config.toml
d_model = 128
vocab_size = 2423
activation = "silu"
norm = "rmsnorm"
positions = "rope"
parallel_block = false
init_std_o = 0.00898
init_std_down = 0.00449
beta2 = 0.99
grad_clip = 2.0
schedule = "wsd"
decay_fraction = 0.846
batch_tokens = 32768
Each number is 500 + 50 x the weight over its row's rms, rounded and kept within 0 to 999. Layers, rows and columns count from 0. Numbers have three digits each. The size before them is the row's rms in percent of the matrix's.

# layer 2 MLP up, 512x128, rms 0.154, rows 459-511, columns 0-127
090:499532484451548570476463487497506434480510487482500563478528554460489551494464496477637412518502575443464499501449516527521500425481516482466422477454523540480529587420472466454474531536512533457415540473486448583512443519539514504512501455496573592474468424346524417517472420628432544475546545504432500492598575518535467569505554503527425470470558619511528520414528457558472401475422
101:548502566518446481530499557482519569335486493526509495450521493490416562476565528468398468543511430526511513495418568515540463560497512461470465500453459544460553495453433506443548442555404471462428475561487531534539452412431596483583494629525517462539498494521464378572607554512512545491528461462611525470519508549603422483448507420486492507507507453524498558436504504521544570482526
070:551491540456525454427399468566584542487602515508550493521511588469478438486513525415448495496425517585532530443523543462435446495511555513478476519502451575476563570504460429449446505558450383552463584541528423479490513512422539468538547454553477476585512419491494497548453497514520551450475425500559472560409500405574455436469424489455480470499471493461554535512476478581465568397386
104:563498512513535351531499497392462419520418506465490557598441573516551555389547474531541532543591516430488520532479536525527480470441467373499540548458548453561505535516546508479503509502502491503551483564497476500497540547505496423486586464473543561493590527477538544552483465577507521588550438499581569557567418489622534563456502475469502394516475491522506505516492599538448469580447
097:378463423531501431402479521559520507495562500551507519566478563528492509590535626522454507539471478476512503437507471526575390392519503512405522536494560525497438497572549536509495533448408534424520512450539513530558434568448446492516480475445465506536436624559510487518498570472516517475597500562510416501505557410453632474570510577502488570472468469460553491471507545458434469472499
105:483443498509474498545363440454567469469427552476546467445534538512420504580473497494553505537539481500542433478523570445529450545536466525481529467361547513440554533456626466510513520570460462518560434496490471539492449480582492447470450504569497452532485616540474499515492530557491443556548518542497410435597427558516519583521523524519475502434461481540546528433503546411415572365486
108:500491482436450523493526450468476384552540541497515459474552525545437510581544494579537499515505445514475462505607526533492479464428442476458511472565430486452560528513524542500470475544451443455445579590634422508520514569519557460443550470454503455578508439508489564557536410658482469507434501490590600533516444488502533576585446478577494441549566508495520437498475538448492576424471
099:569467446479555572468526491550526551566500497591507528573583555499452586609472414505501580434517438552514513510475537570583509484480493518589519507486558465523464507447430558559518506439473542555471562632465509464526479507516533592478554492551473444466480479513481541492512422487462423506465585528490476577553405503457541581462442458453507645500496439502512466500452557532422397569490
071:515521568523529459568533486585521412509538467565496468543540435580525512357437454574574502598492448454557529515464523444481541405459520521592489548509481446521537483484446488464435544589600601389469464382506468519498410498527557489483476422519554512537518544474494554489557397587508573561416497509554448531493509502517565458442455493486511533472447499492496441547547539426509522475503
112:452564461456485532537506471403511443434500414553547585592468536445461540478487501568521517435501460495492468485448581414416448559500538369498564439453567541643594536547458574528528481506463456453512499492532439620513454534542455438539487442520472457481544454465525509553475512490551481494532504473519457607555510411466471469574496531567441539485492456456492490554445630502469547487501
101:466503512447477498438455459486435511470510389498481471643483444443515408440606509554531531555549517531474536560494499592417510465555541548572529525486553573469530583508553489525424481468424465477531491548507538526457525507549463556613513423537594459445473433512474508454453542482490384482614559486560519474462494524427425436499524567476529460532527439571575553498517509569460431453522
079:482467459514467535479557547580532566511506591450562438626491490401418473546585452506532469519525503492559505560478521475489545531469489505517522408510533483471442508562590490541468534460459463580460564521577495463474526388477446427536631563481477438565436521506419480509501490537530425478502590429463621470535440572588483490525455563415480482524430468453566510453470464529494551496559
115:613442511565513490477480602498526461453449516482588418512391515562481603542596524547467483580526479476516535468504515567549449479508537554546513457384499457432561484619529525542507515511521538490496452512446540498430501434490570536412409603512441515468488550450475501553487523597469577529515497521510439435502456518480454445521519470379524496499438451406593543580504555485517465494479
084:484436548502440519478564487512576496532532499466531457508527588533501557578468501582370415554446534396479455439435468513484427519465520475516541461447550525530533563449552487460524615600512553489484537552562568560433491444542524567544477588452488524556532528623440443501498498495488435503501522491604463585436497537492573524444425573420491495510508526377541539479531513525568501468491
075:555511445473472524490506463507526554470429631533555581527453513487567622480475480502459433478504536367612535463486524532455450433525482545516477552484496485421474482492566494477471494456503541574505418500583472556471549397508469487543443509447465585452459406551450501404505563528575480447468503499499551539497459516531478538440475555567467561420495414457497587522479356449482535461463
136:528465470470457469539388497460579401547503568501430459542502389545545453453578537536406516504475443395535481519512461559506531591464440446531519432425517547469493509436503412469450498479584477425462489522445465576452449530510496519491588464566533410513545584504525536481538464445463432547492448501507480503564511427597472594584583463501513539413411510477468494522577509562476511517522
096:536524540504433534511558595590436453523464499524491433496507481504500518496522451538537554527514505460510534503488437553529502380416570538417504401468478493421496516555474510464518572526494537518493472479564462491507566508519487577475547483553589461498526650461457466680513518444485488654592452492460506574558425526498528487484516507523464581467489444452419467569500556568550547513506
103:578445487557573411483470510412516566473530474510525573480475532428575518543571509488465445486441513487528527568535520524494445523473555581464544525564624542487384533466463532554540457465474529477492483520553507512563480459472488506525444505520555528482537423505457366507564495445470545475550500539472464498430475596547464467563555499522484483403528426464547441465425463397510406550659
104:598546490538471559620528541478484433529578465429545540530466553489511413552449555609482552542424574484520439503481436460506568538470510550489563441504501427448456424423459500482476518538440516545475550521602550560523400418549464502497517528506543430525444500449471501555465468469470582398449460430482522496569468550455519464408558484519398493506456484502565446515522558418571549544495
088:445557561507500499494547540528592556509386566474418544486512497449478564632473561416566425533573506515622496445454504523563418526559468562501461522469526461557497508418554588436574471424498527503491511499580464446473532443489469497569529554494498555484543551570478473457606573496496533512498534483482435593497554573537465525494497436516581522413505539573425544483486439481426470478471
116:480391554565486467419540539540525567577536495497483506601564515558566571517551526510510542441471507480448468499487533406464385466535360487496520540472493320506486501508456504419505413559472525563481512492496466502448509458597460515461452467478501491533466603514442470423392418492551532470411566480508527539536538452553497501438440547504392447518428528495510486493534478473511515486466
097:479486477501530324385387540528472607486543443477512488470456460494503537504421474519446582545515430473553586535509516521474528518418497443520485451471479443420528539446573426499460400445451505411560593475525481532512472473491508484583639512462567485478498554408450561553449547535547458487507470556518529436488500543493463491615504512539505496510484500568497459473519516511413497439553
100:555395542517507518563463475587511585512555510589533450479428547471517409476582524493582546490461477506526465532489576469568491443519425548502405417519561474470497513498498525555515458485500474525542432481564477439526488477503433559492592526487454465459527458560501466361519551481481578564473601487477479519526499549568536458440467551518528422596493417552499580494476446600576497453616
091:640502618571543512481479532471506473565596506556495467568490541432521427476545441450448514486491598443513570550535488480484467505437467517509498498493554517502596464472512520434469432468422540495516542531521495607461520611560551541493496474599481462424518566489480545463512536470547479418426508468462561506583516468493440408488400534406502440410426449495527572458499462451485495493591
100:627550425432526477498481594477498500427538592450432470484512496454512493537453566496497536506491443501461515480597468532501522516577501453580471566485554491470418503484493533484528494524557516557428442553609540454461556494604541477560563460555444496414506526532569522525552539594536593546543571463528548416523511499602486645554550519428428439463475459429516524533439480523496536506491
073:500501595502406479460534511456525469503500543527507561534430488500514428508522551368494457534544448543496528435446538507506457452494559534591567471465459543461518411458405549508474556498553559482529518499558408522523456508465444490459562627451495436554516505500542425603460466524446506493549432558604522528526475528536416424418402436532452457527581576478468529385439500523500516442483
088:511550542532523473406424534539510571541491502532472533511488486492486416507460534428406551537466488529496569540496537483508484418407512570396490518439434390425501489573530500481559510461440552535542513412576526494398512574525537490391525548563474425591605539518541559497429501468541592475480449570442496502495564546559476569527455457554486537487470523493502475464637421512503473479454
103:503526509520544518476453429548557487509554400417545452459520529419499573579433526431495439509536521591545551492514490537524558532448400606407489478538457503491566457484493478605527503450488525479466547517427460465542597475481486538606545560506500544579530472491421506481504521526502513552578501580493469513470466572474528420502451454439597493513480510494414432569569561505652431492491
102:488501536419528478513410560488508538521465489394567521430429513464481500531567520493540521457459522481535529434505522483502499572523478520538503382520520504528565525507366441468372542567516465497546494494564521565488555520495542572589569516599519453596505642479457476495494508364398538504501491484572436416522414481580525473518476433537484535524530480571562498447543514495513578484497
122:451456568539477440406472585514471518541527497447551389592485480544542505558469521570505486526597551472488417455495524521503448471513523466468503457509553535458484513462564627495570469526432460511449515538430473488566590478534597501505516559624467523465558398518510470493501525473493442555429562495566464502454573546476509461488567474545554549494573591406603498521450487516553514530617
096:550535440522650579443532433519521543519480386509455447576413455471525565470496441490408521534399526575475471394503499438516507530526501578492415533409415543430527492492418528475483493572514484447511507451461489568446437529545475523567599473525514473499489453553450524507406548511557503484575461590513515545521409529511520485472415537580542541509525565490471478552491560508572453534483
097:497489486532480416505581471472521554448421523490575530510513493496455533513597533499371499512538544439611565476577472487501427568519494539530569497446471575453497539449494435487589461469511491609508446564565436558544551572424478575533485438537545560485458498419506410495584496516450545454475480597551477504557486594480454564513469507514565454461489504551488410488494512520397455432584
117:547498521447558539503471484540486507481600505498418487553484429447523457489598516440571468551462509539488534557510553570538431450461476467489493374565540462573415512512505498377521424519386570514484550449431431515442518479441393529550547448514507500507508539413509517575489443428528492538483584486502458534446437459504469506477457506507544355555477472489476544511577567484383487568509
087:504440512460336458481608496495503498444417543544524500514519499519528498582532487482518567596491559513471510471466497403463476592565433442464512458557610473536510509490507505481564521492437554485546509509516458546582566440459498526427491527495496571509429427493547533481488452420493518417503526581542462486459443527418566410416571479463535474554496511503431563416493528609442391486491
112:573546410483510497507531465480492500424555438428500493541508544494479555460498524485510415424474535530603500447530507593396461518528519546615390544502434642507554531548512537513562484428525554446468500494561467465519453494561521419499510519514535521456511512471493543586609475592538378465509410420552509444571525497485479561428465549534530563527501457481563525484392493464515550535493
078:509500525470430408491520455559558542520537522440481421578558462407486471496539557487414504583577458509567516469512603472540389437504496480531481393459543419559497395517453460486535473505500481431468460527413531522537498466470575405455527508569496531582607516470458513535509485517537580494541486459557478494402508576462493437432442455514415422489496496461522482386539469552488569480543
098:565474548555517440452533537479561506453338494593453552503455526490486467480598454398523464588532494455572472577431503439472497483493539501442439485467550482483534526472488514486531496494505491553576470464472510593540552470476515475581440444449539566522540504451604556515520482622507461625387589531495556443537475587491403521480537408500556427484494482460552477532518511478500506455481
080:500538561535454497419563514557480475535467438519565551519510489536465468454558580497519542451514526596540616473460422601519581476533489470481592407563481589506418469511534466550504455443454579587530434490496500471555514555512525530526496406590629496461505492445527503515474416582508497511519433517462442553535497443502574397461519519431430521555505525617491441516562554519514450505485
102:541502424604507532580537416513550524525459485572536526519507558467475465542499518506439470600443491439479546449453499573523374540620451455453590518582400466590465469513530552579503391472507526527463474495410488587538479552395538527426507502486504530440450466447474513501559472457493444524542483534543573514436470564428484495517588505430544490526489518452464520533439461450565464480583
103:480471558428515406523458510563454528464560468465519575406518530484559467542563586431535527507485584492587606496445469495534410503488344520536469459511461518493584547475485488478500500459480479541548436497513471520432478458510528549500423553598406455482494381374599489534524545581492499529416568539550444511468546464470447475515520487458522408530491450515471528480465458501480511509603
115:571515632562478433490453565486555504546399570490495453495541455536496540555584542529622521463607501505535542525430415553492498484376442594511504463426526540523525537532487442444549475545481559514499490461523553526471566501564526546521440545531539410589453477470508453444458587449448468549515574426503506476515544596453492472406541464573522535404537539501531515426493484493535535503483
089:534573480554467507571534466380445507497424520386522461552563633417450517546501588484456523513553488545495500469539457540476536495481557508467504417525607486584559522443560455441523439525463524573451445475483509500552571513526547467567503585449485541458483530531535577567431512533514521567534484511606451465469478523459511548463461436474522484492509448559430453578388517521596567516423
097:536443427476508486547526586469550506490515447505512535502497450573432502484430545484613566430485525496502534468498509462484480469491470416441533452528433496474450547590449617635528535545427505476503419472496508490456439580563441572434574567544595510542550596504487487463487474561493545510536555443451423532517515494363559506484458548409543494447533497552563445474493459430600493502487
099:492559483440560512444437485529465507452442539529505563493447410528467400532553527424437419566527572445502459506471457524551530459431458565508538515532444591533534516617515422499498489452547465408540435541521457485402527488533530517534559517468481504523477424548477511578482525623527470550475603587499487603431593500517490505573537484454431529489488564405483552518448535579430542495457
093:468573495530450492475555474452551612494468517477505462520444571482494437520496558547509491476504489547578551446533399462416468437537599516455540554510574434562496464445547550501455445501503392468508486391430530582524534498537512489542524558515614427461468515496516549510362500570559530520540537534510369485522445498516484521525501488403514561462483463521557473581528566570528435392498
089:561455447580495510565475447483461545457493555379528500500471512444432471597485482548529425526525422523458590509539485482546465526549522551532443459609559441519508531486490557540520520487625442464477504496455457505524508421441482523565460627505461443537493455475562491548582475500460472517463546478541504448416441442482532574441575507501545455454390568465456615514417455501556509466593
101:518435495626461595599480558415448503451488418515504443538413501565482522417489487574441527491518481474566453443461479452466539463488495551451467536448479420466479548539496425500573462502501465490656495537491491487558552525415567470522413552455558471546491586468533440576507492507465480430526476526541537544504425531522461474575502466590484454474388436511514481401563490533427549503542
116:587548453470552520500393443537521450441512465482557575487516547533402489460466521447453429471451494470548426473516462543512460455527597511551500406491581539445567461536457459488464491552559472524495487463548327524543421523510515532508554548556563503534602502587513515484434433516480506590519625577442471493532500437426423511526503467486522560471506534505456554428566530467548498414496
116:409453490496505436511457564527458462534545460468494532537421575505559451522574524500538432584416473466467498494559463460464562426567470495473457471478442541613506524492526480492495480438527449465474445563396507520429450434535578532539508451485431443516520415466523532527498585569522647534391567561509453478439501438491530530508474476496470623479491448480545486582543524610563433462477
104:555485486532535512506511511477484508419535482540600501544552524485524369508501437494489562529499526461570479574495517508492569453496434566537464481608530441577480569482513535479388482487474426492512507477437501421580463422470443534469424514516566536531532541540542407500590409412563584509447476459520568536579465508421443536525589441472594426499462585534373480496516514472468495533519
115:485554518523443545537494427533519430568499511438445566446487550449425617624420471550535483500509505494550496382566521552404483465402498556582519483509513518469514417476504499490515561424493605409447499457553546542455434499545523534471487470558522441522500511529524479483557473511421491490499465548557494544421517471416489424392517558498551417382530518476427420493477488507530532425480
086:588435479504541568473503475495456558527502535493468532474476513505509518412530567449463503525564534545478472410512447488593417502620528534570546470416528563447441490515527468597580505513534414485451411518483474548518499551530532492466530464468506513497564401624558469502502505532490391546449537511560374434465477446570592516509556462520493445425443476514610610484464443510486471501503
092:512485518521449468385539442542523514566533509489550553511517462511465439502509516449412443444476468525555504523565575486537551490496452459634523475509502553393457425483557487541510498535546462559523508608540542438550461499460462391556649547469481499537523550514510425457476463445441502460556503434416519489464535507568586508550467398592568489515410417598480521450535474498502479456549
# layer 2 MLP down (transposed), 512x128, rms 0.131, rows 459-511, columns 0-127
085:484458520544466512553553471528459573405503508538453536454536453455460488399525501469442544528531529504548468463483483460490527543492457468546580481506465523509436488515482498554592520592536539453533412461438422506434537532394392414503355550477499482468466541517410454586533533556510528611512455577416464550459531548509539472508509568454512491582497531523392468639427499506506527542485
097:508478433547510549479513455529488511599475477449536522546428475420574488500453508511484481602528465538388518515564483449501511493620496557408553447574484446509405464578507476590525575486514546582482508460530467449477523609602416486475527445468512468514502498517510536478466459530525436529419567505471571546563512490354476526512523565491546489463538616523542531560540440548461426417478
077:435523454504481535501502494376446454499384551460442501544439483525640544601482372597548555484586446523434512487489531570532555522504414401543512501550554500542499536534568511469526527504576470575448460538511528551579443469543469509564559538430548470485482526461536520402496544488496447526511546491436518498540485500505582567477523572450575536416578455509538476456544508438543439517486
105:444523490578543525434531451446419445377494460555568467557563486525514498560478596457540502483420519484481518506491534495492622508490632500443517543455476476414499547545440529475433502535464551528475510474521546515442401551473530402465468578563530511618508459530469435401478583528464438575462483537441463482468515577531529455490448466488470597488477419462544605497495483516445515438540
100:601425536508496482453590562577551591595509559558533431469540539494484542485404454561545430470401503578521534559455508479542532549501507587430464451567562472472538511604509523521488557515492558482468548491475480563463485419469455533546525464571431421539539522623538477605535450549505514542415480543467518510549588550477581562517507414514472487485534429504556533484496505433491533541552
100:539522473432533451540606578553569494407482438554454462522536584561487471564486574463468485504496423480542497495501461565496425565434547378575503534501479468434529453547434456517484512491518445600557502497495472501452462578469431577516497598512504471421499490528493456433499537478486572560455404556428529566540510456562530523363447377473517442562444496471509439485443525525524532517504
097:521456510543536493521492541532527592456482436486529471520457505434576390486479521522454467548525555504510465608407632492481496552637524513476471524438539527491407564472452467462511442456409494566599421444500550444452503458425461608613446478532496528493493570460497529502460555453503532433545470451472453469454529524527473430446485583519528502435460489509500535530497508491542395621528
108:500585575452427535585469593473513525523596531461568552507491579565541515519524502459464490562578455615479505511478514615518519464469485512596553491480485527457514616490476525465503441426507530492469500483409496450504406434497475555477441540553546487445627523516515527499444368458567529441555472442580469452575456578451481541516531483483420460463459448513474564479511501566493512493584
065:500432454525505522508477645462478587489517482478514586468448490474438442555574537463495521581424552544463494460473483559501506599513518484451429450464487499481416489572421456517496448458343480550520467529473507499519537534448470442523493503490490596477451473544474560560483554492517473377509525559408532399567584531557427465521484492576492504526635495560525583523478471555513494521430
101:575507560566525538590429510494442495570490471499529515455501445531479522481597501512432488518512603575452448459588552533625592539508558497476535531345443566482560555498547498492520571541507614533427486476565507554453550442472453496466587394496488431604527538539456482490531536517531524553481518578495430415536476514587462484479551478503529559535515580505499469486484466533491526452568
096:488538444433442471563456500480499471544450430484365549520450508459420490504463415518489528552490480513572511512439490477544417523478518561544433469577498390466487431550550496499540489480538492567463542506593535468507481437579478482506507629533512448602572436491579542548580522546434488516438415530537493459556629498549486522484463455548501483555536460520407417460485495583582498528568
063:525536560554536500607454485489557472500423404534531546422550417536557541480467539485524456516478537577528519549506550530522516516556515523506441527513490519536451481471449518364509463524563491442516465466485506543562417623461578524423352434451536532453585456478611526541544504463455498593502442571578445435520573453478502472525580476559568553436564490522457515556504496465449489526491
104:413520469411516546435521597393393485426544497465557526506515566499492448580504488504545493506523398431347391437514504503438581387488429494491437506508495483533473494492511488445518464506531460545492472448491494485532525504420517418490478445451477528607500552556474466560463555534543468555417424557519432490542463501553467439454520543528479546426492430542449418405522473462520542515502
088:413580437428461544516596512416510424553494434505513486512540564561470487422462526437431385369515527507461416493470506463548563576536518480492452559562455462474426492430464538498576431578499440523467504477469495541442601548447658463579384492537528495559489530462521452506501541472483475481505550510502490540548524518445543523507448465508412499545498447420507459521460548494551516552485
074:478467553535511458472496529506456477484568483408534456462468430515478501550478531566530536475493513629460481580508524492561670540489561477568547430542452506582527515548451440512485495497466447503421633574430555384602486557489556459440488490615473445476540519473440485537526500558411470499529501455438451521546510489492496483531522513483567531513448533510505429520555635456503464574533
119:529466445432468539524481549531475561441506480586482476463452453464545471507494401510424484526485495417489569397428494477481441429577505528546414563518468483535489491504518610516543488487367557508524420456514487472561471570488593476473498541563432560532509536505501449464537492513487454501518544593503424498491518499418540378531418509511554610454428459597478559596560539551566526514450
094:543474557489610513519536502438566502397451487610587592510507546473510531509454528440514553517563578526537530504498549477490520540563474473496469520566505532514557606478446506484474513506537542550532480516476513629463480576500568490535500478516468537403455345507464362439440470532509537493469490437591384489490479457479455514441422458405522499561446517553534562485491533456558433519490
101:574494500458542549506476470543549605585557563485420462522465430490521537522449549407528442535573545572456474491501463459598564479500493477511444549522546540511415426485572540536578499442467618527483559491493405492455548549559512481522434504500487536555485454423421426574447526593589506520484570472463465471499528452509480463477452504351499460443474509554557462537435526550422459550537
098:481522540492532513557550539494454499499500449443432492486484431506581622439602485482464380546511554558574553502504471455480445497487548503521526510457468511459404463451476514413511543477470522438530524458525497504469532563493535580501509558527446503482430477536410492399442571533514426472441549454411539542409513413499466578525535580595535411545597482504553542528518573442439393555492
091:513534585507432486486530474456503471480444517480482447504446491465480396449455548540489542496400523449412465456466506439494551584546542421389436477556457428493466521485468594547515492438502457558494487434483479533497471518415536601491544533505473489497507468490451614519563512516436433539445500508619512537523485406539574399547527481422534546560566417508569516487448485419599490596526
116:530517486491557458548490456561449514482568450496491586531493432486471447438550514382447509571517478498585525552418472512391510487467486483452497541533476479504518450524490501494508496470557398462533494527543425509411446442546441432476558506467584465520528395527466501624563487605495482447425616520431440501439419558431480535510562450525506507395419530558521564585494559511448492492533
084:430541464477522522567553509505508470507543494557549468529570468551496486490650455495497396500507553618569416481520491486520474507637557518485622518508544557548484457540499559481525499546497487533436367590475486507405497491543460442451408513498427566497464483544583432477495517436454521508515481439554609468458500509497510467347471498517532523521412517464492524569485484450552489511519
105:475602515476510474559572532406504527490460473529396436442523478484444571468508518534403492480520460567482496382476434468509572520482564443509546517551476546469534462508464410506541463522632425437508612500494548569419571577535503354555462515502531525518512547490516482479546529542514506465497540513502464553482515503539441629585516443504430513479509559555525358545545492502490516514465
111:422522468499512471583494525423457550413393473453484408412479441487495544492472537564507498494553471532500469423534476463545540567485477531438550430469490418467381512576489446532487522479529460523500515511545558394547526430482423481471476443448466508529404510545526436526452421562536502575494453446578496477389449545536494521544533408609474502578516406486447530536456526587519472496420
094:437427473482540527397521367429556587467475458565535475499450554489441564557508449494523505527487557486484462606485501477482470503375449512523448431549521491523571548470518464468515464541408448418418492468403496527549524479508446485468509412459524431567523527502418522480426483457556471390437449502479444543522486560567475419488527477479542536533583483583566456476505593530540404485489
092:530401526467481489501386508454636478390501528446466501421477561492546531537565480447439436513509453502503432467497523509481490495570529518518601441547525493468491542525473464634545431472493534446473545459609578510488483506538470553458444474347476502516558432504549473445536380544368502538515496449486504566500518453553449510507544513549431554446455569474494489551505537460534452547524
094:463552553474467513626533523516465545348510563480561511597458513521479552460500580481588467493445557456521476437485530486534507553543525484466425538493379463514434513483544573539441531609550409487476561499463512516569514486497401454500595532499543477466498576549521426495587525442406440567438511438570460403494551545418458490451501452450506518543509468488458506569464478468556474508486
095:508448546539506502504510525502484415468536539553462468445549494500482538389494469503468526481411380611536563517517470458557415491504516435590488500560435494505501434467560506502495497448430481481476596527573560515460506479419537506554586437499479495491620463534526588583486495513509520444610510427536542509451504478453468538487548521453500434465405454396538445497591379462406492459528
105:524499491570498488488505516503489526606481536490513536576519534501558500528470549531427498477508440468455548574413492511480487452607512447476516530465472483580469515478602481507575418429553560502461451515543548451505427544557540433505563491442500547395399434541458488522576541504614535523504584518547469526555469533423518457439463458473575476408447575491368582555529480535460394480439
100:511565393495490542514572470521476491504441535551525567453479475483598473390505544473505440479412472453500636447535451509419488522544468505469451527482497392506525513486420398515507439457523471560490507498579550544493485538523607482545437525471507502486501476487530562495523550596550537510520440456372579472590421461462400483465459513489505427562505444492445524455578503482403502422430
090:471527520513422425486567554512409496515486582439501502495549516582453459530499567579518462515511427342493583484557491562567425494547540495495509593549542469514512476505529517495474554448523460523451517503520492423528494557481491420482371465398574482480455494461581508520603470519403605512541495510502517481522529417525420509455475515400473470500483532514445484429539406481424590563478
100:473379411507516533506446505571451535534457440539573578410416537521512531478365468455553530468653516510496469529443472504580536506408505456531444480427437568587367553503477521488523473550508553492392531504437540482505438581517478521456464422548505574491559479472539448481482463478478490488472493557469536602453462424558491533487488548457499514534466579493535469465494504461538497579460
108:403545494512519477461453503540503480603513539528553471519417539525508546452448494581533394526475454418430428497500408478523540490538536489485457534466449461535469457471492415592522523497539564617452518529492516447526499462573536635485424494502388437507531541423471587450521524476452508551474538539384530562552502475470557498471384529483567551458624484528443487475544521453493557522534
091:526462519451591523445499588510533425521515458422518570510433453488487465409505484482501489446496468514539469474602457601491571467578642524481564436468490515486482580579464452495441435514385496406494495536531483439465509543445464549530536485494568438483541473491528492521504593461451453421587454472438539487448430457541531561499402373449470482545576495473489504555531488476571574502508
107:428446559554497498432523508494529568570458539551509488415452477456585470500451384523501586523527409393447415512447457447563506549516499477420543440546542433540413461493537481438511558603537489520425474477479536538504458497529520515447519518508513566552434456427501397429490583473462599528535564546516481460495534501513563483570482475461502517533477606596439492586595525531454471486526
079:437506403551547586494525506521453538510448550520474497475463521589454579578472563527527518548450481496469483499508340417454511458571595547495539526499447530361511599525494492495393506476520544445483489549502414472432535468471449472530482544513385508460549540501549603471581440482499464559420455438463535528504566444524475492582547482476540535558533385457471481567469496507465517480513
100:465480511451460510472512543539402593565402420464479459484491547468555470567414515471558484405450520480446484377595507532406508494474618473494477553550474504528511514486424425478444522452469502569464460432523537436531528566499565524453540464487473543443431612489520584464463466532438474464482480606463568441494569527465440545481468525476451565600454593501482531461493474459489553544551
084:464452532511541525567522497446544496407483515405447429507459487467497459544504442512521518416440514455486486531523461419523517532509544530561417520485609433478486468519497520488443587489484432482556529528479513589448546434414448514454456437436425510519447474496522469510462473455529518404678435459531499525461511556471523597612430488601607549504593468457530478533526451502537579480503
105:484560461528530512493502580546524513579387437555414592468540566480459514544561483473479460436526558446469508548417505606471494438542485514469631521522480507539518448484521484573558451431522415579541422530474515450393538421592526561434558480478507513485520471503440470479487496480503563504570462493462553476590483526437482454458589496355522485531392507511486524555432481455500477446516
098:424530470555438556541518548530464486540373493484511440480415458571548539607469468515502466531528464464524487486543415530518493577486433525515526513520461439426414551504501470496450446500430522463472524494505530483474551582451544557435535524468566426561517423495394526485489486422484519490514479576404660473517435400510456499541464457449429442596503462574403519460515444517511531433464
095:424482521401487584445458516467413544611463541537555417563522460449473458451572453459512542469450571471473564494507467564437561500559485493536507543548496510481384511482506512500550465485497413474492567530535492568496477542516493457475490537505501553551549336445522467509549482514503423415571502443573483412480514336428478455463449468514504477537475448430503472407559487487557546508550
088:499460505427496527397502472539485508436524441533556440483366437553513424437481423513494446519490552476528434556535580390531476465417414464548417482486368461468488528503464461547474484525510528423498627502494475483476484501540455512448477426546495426565469414535464547427531417490441437416438509437506464513537523476460472488424458523521518518508482489484459547442537417547454451405575
106:438474461494496537549495495385507446537474464485543523615451433549493397512449525435492537515484515496609534510533528583531485514441537424416481485438435618536545523577529491487596453531417471477400444533544529531476462539505457477433513513484489545462471590491568414527481475495600487485512515397552582468485500514507584517420488453509544478422577443514523419528493441468455592538436
098:461459506503465469472594533496544430484519538398448481452487528437557580548459488584513538454474445484472585458521554462452432566586457491508511496533483439470405556433428469548520506583517554454445503446489533456509542422510500426501500530434517551474509561448480538423423521385458586513490456490420488512571389533495542488452383467503513510632516505521575499446623460523529482487513
102:566583484449514490452481493472529532528532395513481472513483559512601435484534494552432480438591517471482471480509467465536471446505524463530523501449540499442432472437445550569471601544461519463490520456495610450401579512456536556429460434437418433616547529469413564480532509391517536435490477461486502460454495595456513558437493431532458477538572367511534524507508471557489497409441
092:527479559460417522427467513442493537490537492429448458545524509484588430436548513460493539480433513497576552420445586517460515517518417459487637518486482566456520480565503470533523532469466412528438492621562473541488503455466478426570516442415537497494458488496510459608511420505488543467533526469546463508479454592453526451447535554566489510490497373552433499500521522479490471353379
095:545539541358480457478528507525562527482480545553458567452594492484534586537499511466433504558538465513431515508541499566496479505499485392509517474478527542603502534520521547452453465488487511530342571539496504520476429508584425452551654453467420457460494510484484594446478526512530496553424472481416513542505524502517422420483507515506480518497586480545605508463513580451598398486503
116:461550570491452494548508479514459347458466495518561502462606515424523498483445525535421475501509519593492522508458489568468513490443527546507491459616535517563493578493506521564454396460557537414544331477529508471483426520497433492550439524473491512448622381540524550514382468512532507463506464460472515490533452524461519555499518455518433487417510487455502516591507533434566527420513
099:535497485506476539498586463437424526444537589460481496466506424437500553589417455459488560513594508471477464493482555538529497555504516479495525513512573444413474427532524533552467530591380640596480563540516426432550467523485408410453562518490462540477489495523366548386498441511560481481560458503513507566496492584560506575482566549479503490469583496513484513454480508522514467591485
100:491546562542478527515550451440489467511457438510514493597597454476485514488471531430454578544509412507421569565451496505449496419485466525487497547486561532500580519492474517480496565508598507419540529605499491494515514519477443392588393540541573467565501525491419440482637527514497461468476512432546531458467421618453467537489462433527567504417563507569582469422504507547474449437491
099:528494468564544511530517500446450438523548439586544480577494447611574392479497504519517549502438426430487488565521566382547536462571517423434430495556437510549514463429511516509503528530493429454547521501447504539463501449477456500485483498467475546504399582459489462577451523454529396476454477481411580525564548500465578364454454481428432574514536548427549553530498554520442499491538
088:449538511550550432530518508508442515485563422409561426454479459486541526517496454548566492519463383393462491505456582521473546383418438487468576504478531532535516511415493477403406472490528516533492514449566533464501575550461479420576524493465438538503488496446484566527513481424517577401562488423494628542537457525547477471493445457460525561554565461479427489537513528564400499515575
091:519578424516447622591455467440501525540489504473532515417472505542487564495498448560568479540554570427392499492469494599524492553485473520411498514479479467547599601508565444483517441461476498509480510447431472492478518539546513593479422425570500520458454446542546512527535508527559454537489472538517423500553475464341433492506510537429428526467479578398430484536541565535488484566426